From a checkpoint of a small transformer trained on Wikipedia: 11 layers, 216M tokens.
Each number is 128 + 32 x the weight over its row's rms, rounded and kept within 0 to 255. Layers, rows and columns count from 0. The size above them is the row's rms in percent of the matrix's.

# layer 8 attention query, 224x224, rms 0.0831, rows 62-63, columns 112-223
size [ 73  75]
[[189 157 136 127 125 161 125 181 123 135  60 174 145  67 148 136 158 189 199  77 136 155 131 161 171 128 155  96 144 114 117 117 119 152 163  72 142 150 154 103 132  99  75  97 159 131  89 102 166 166 103  61 176 130 159 138 164 139 123 144 102 132  97 142 100 101 135 109 116  95 143 159 135  94 153 115  99 124 144 128 111 144  89 123 160 126  90  87 103 131 124 118 120 122 138 115 171 137 136 199 147 180 200 113 189 135 148 118  54 128  94  74]
 [128 108  73 174  81  76 151 218 113 160 125 171 101 141 129 134 217  78 139 151 156  92 136  97 135  98 170 131 135 137 170 165 208 110 123 106 163 135 147 193 134  97 150  94 163 174 125  79 136 110  91 158 159 123 117 177  92 128 102  52  55  92  85 167 172 141 114 124  97 125 112  82 135 101  95 175 118 144 101  89 131 158 178 110  96 138 155 145 138 113 132  79 127 104  93 115 182 155 163  91  94 144  75 129 116 132 147 139 183 119 141 157]]
# layer 8 attention key, 224x224, rms 0.0846, rows 62-63, columns 112-223
size [ 76  74]
[[171 112 123 108 134 133 135 174 117 180 105 101 148 132 130 120 156 172 158 103 115 148  91  65 131 100 112 136 169 145 137 187 138 143 138 194 148 154 169 127  81 107 109 117 140 103 130  44 108 124  93 133 125 155 112 146 107  82 168 115 142 136 100 127 186 115 132 132 156 149 137 111 156 105  88 118 156 155 152 150 152  57 132 117 163 161 133  96 151 162  90 138  97  80 140  88 153  77 130 140 102 118 108 131 138 158 155 148  94 216 165  87]
 [113 172 104 168 129 135 121 141 112 122 171 144 104 145 115 112 150 133  97 167 189 149 139 146 149 142  64 129 107 164  36 116 203 143 129 143 105  62 189 106 132 110  89 108 145 151  86  76 138  93 119 131 114 143 119 107 137 165  85 123 146 174  82  49 165 109 146 169  79 140 107 131 182 154 123 165 106 110 159 114 126 130  99 113  97 158 144 164 160 115 114 151 168 158 199 112 213 104  90  99 106 145 120 152  92 132 112 106 153 184 133 137]]
# layer 8 attention value, 224x224, rms 0.0784, rows 32-35, columns 112-223
size [ 79  84  91 101]
[[174  92 166 143 119 121 159 128 106 122 147 115 178  94 112 142 117 160 120 150 120 106 156 126  73 121 131 166 147 125 217 146 162  97  72 106 128 125 139 124 139  57  61 125 132 140 160 122 120 120 198 165 126 169 145  86 126 156  75 178 166 119 106 137 109 138 130  91 127 120 138 135  83 117 151 101  68 198 119 112 149 127 163 112 170  95 139 199 135 117  85  70 153  85 113 130 145 128  99 189 164  80 120 176 129 154 124 117 142 149  94 147]
 [140 175 111 106 126  75 142 114 157  88 151  62  92 189 150  70 160 152  77 113 113 110 116  89 204 182 173 124  92 159 102  94 111 148 153 172 130 145 120 145 185 114 128  79 147 165 143 149  98 107  96 130 107  89 128 128 146  64 112 166 127 167 116 146 118  89 114 112 159  81 175 106  80 142 113 145 158 151 161 123  99 134 156 127 119 107 152 158  70  85 120 149 113 131 111 127 154 168 181 103 170 218 107 113 136  94 123 181 135 152  87 149]
 [144 131  86 159 153 130 106 166 144 120  70 147 158 115 129 153 105 160 122 108 107 145 166 122 117  71  96 135 125  92 176 145 144 150  87 140 167 116 150 175 131  98 160 139 139 136 115 146  95 152  73 162  90 149 126 153 131 130 103 159 118  73 159 108  82 153  94  81  81 185 143 136 190 141  81 107 133 104 104  78 154 127 166  88 162 112  57  98 111 116 168 155 108 131 130 122 103 108  88  94 149 162 170  89 185 235 101 122 162 107  93 163]
 [ 91 148 107 122 105 106  92 106 165 127 200 154 129  77 107 124  78 109 174 146  97 150 125 159 109 113 157 154 144 105 127 117 108 159 165 118 146 170 134 106 109  52  81 116 159 149  91 128 192 143 126 125 164  96  83  78 159 143 182 129  97 157 171 144 107 113 143 149  46 151 185 102 187 155  93  54 182 158 167 105 158 118 133 122 174 111 187 198 154 137 106 148  88 144 119 136 117 159 132 130  54  95 132 151 161  92 143 168 135 117 112  67]]
# layer 8 attention output (transposed), 224x224, rms 0.255, rows 32-35, columns 112-223
size [ 83  89  99 102]
[[112 131 124 168 124 140 152  83 197 114  96  89 119 194 141 111 127 115 149 111 138 113 127 146  35 136 118 137 122 154 183 116 122  80 158 144  68 152 118 141 183 172 176 126 129  93 166  94  86 118 169 105 121 129  66 109 153 121 132 127 135  79 151  48 134 157  81 115 149 157 111 183 112 120 136 147 133 123 138 191 147 151 122 161 168 130 111 119 135 137 128 106 136 138 138 141  97 135 164 147 217 161 169  73 142 173 133 125 157  84 136 100]
 [ 62 118 185 182  94 112 131 134 157 160 152 121 107 127  97 166 110 154  82 149 137 167 178  73 111  77  93 149  82 104  82  66 131 172 118  99 132 148 187 151  65 136 192 149 144 164 206 128 136 132 121 106 213 106 186 138  79  78 110  92 130  76 154 101 130 115 173 119  78 123 106 148 109 168 124 142  92  69 125  74 144 146 155 129 121 119 121 177 133 130 135  94 101 112 114 148 127  83 151 114 143  69 139 143 122 169 147 127 159 113 163 116]
 [121 110 117  95  98 126 129 148 156  91 118 127 125 137 109 134 143  92 128 132 127 100 101 169 106 164 123  78 104 114  78 137 108 150 130 134 121 181  76 122 127 151 138 144  89  91 173 205 119 130 181 114 157 156 125  98  78 125 108 159 140 112  95 129 106 117 134 110 169  85 148 165 158 120 124 116  94 166 124 195  87  64  67 139 120 123 133 118 148 133 132  69 138 120 137 164 152 183 193 134  96  96 132  89 186  90 159 121 131 107 193 104]
 [148 124  88 169  97 165 110 102 103 128 143 150 110 189 153  87 164 161 134 107 128 170 127  89 125 162 155 173 185 165 133 146 106  90 127 111 149  42 188 121 171 151 156 153  94 127 128 140 113 141  88 141 110 103 149 121 164 176 190 111 125 135 109  74 137 163 152 140 141 185 154 127 147 107 148 153 110 104 173 155 142 137  91  62 182 129  91 122 126  97 153 198 121 125 107 111 107 134 128 133 115 114 103 128 116 109 101 142 125 125 100 201]]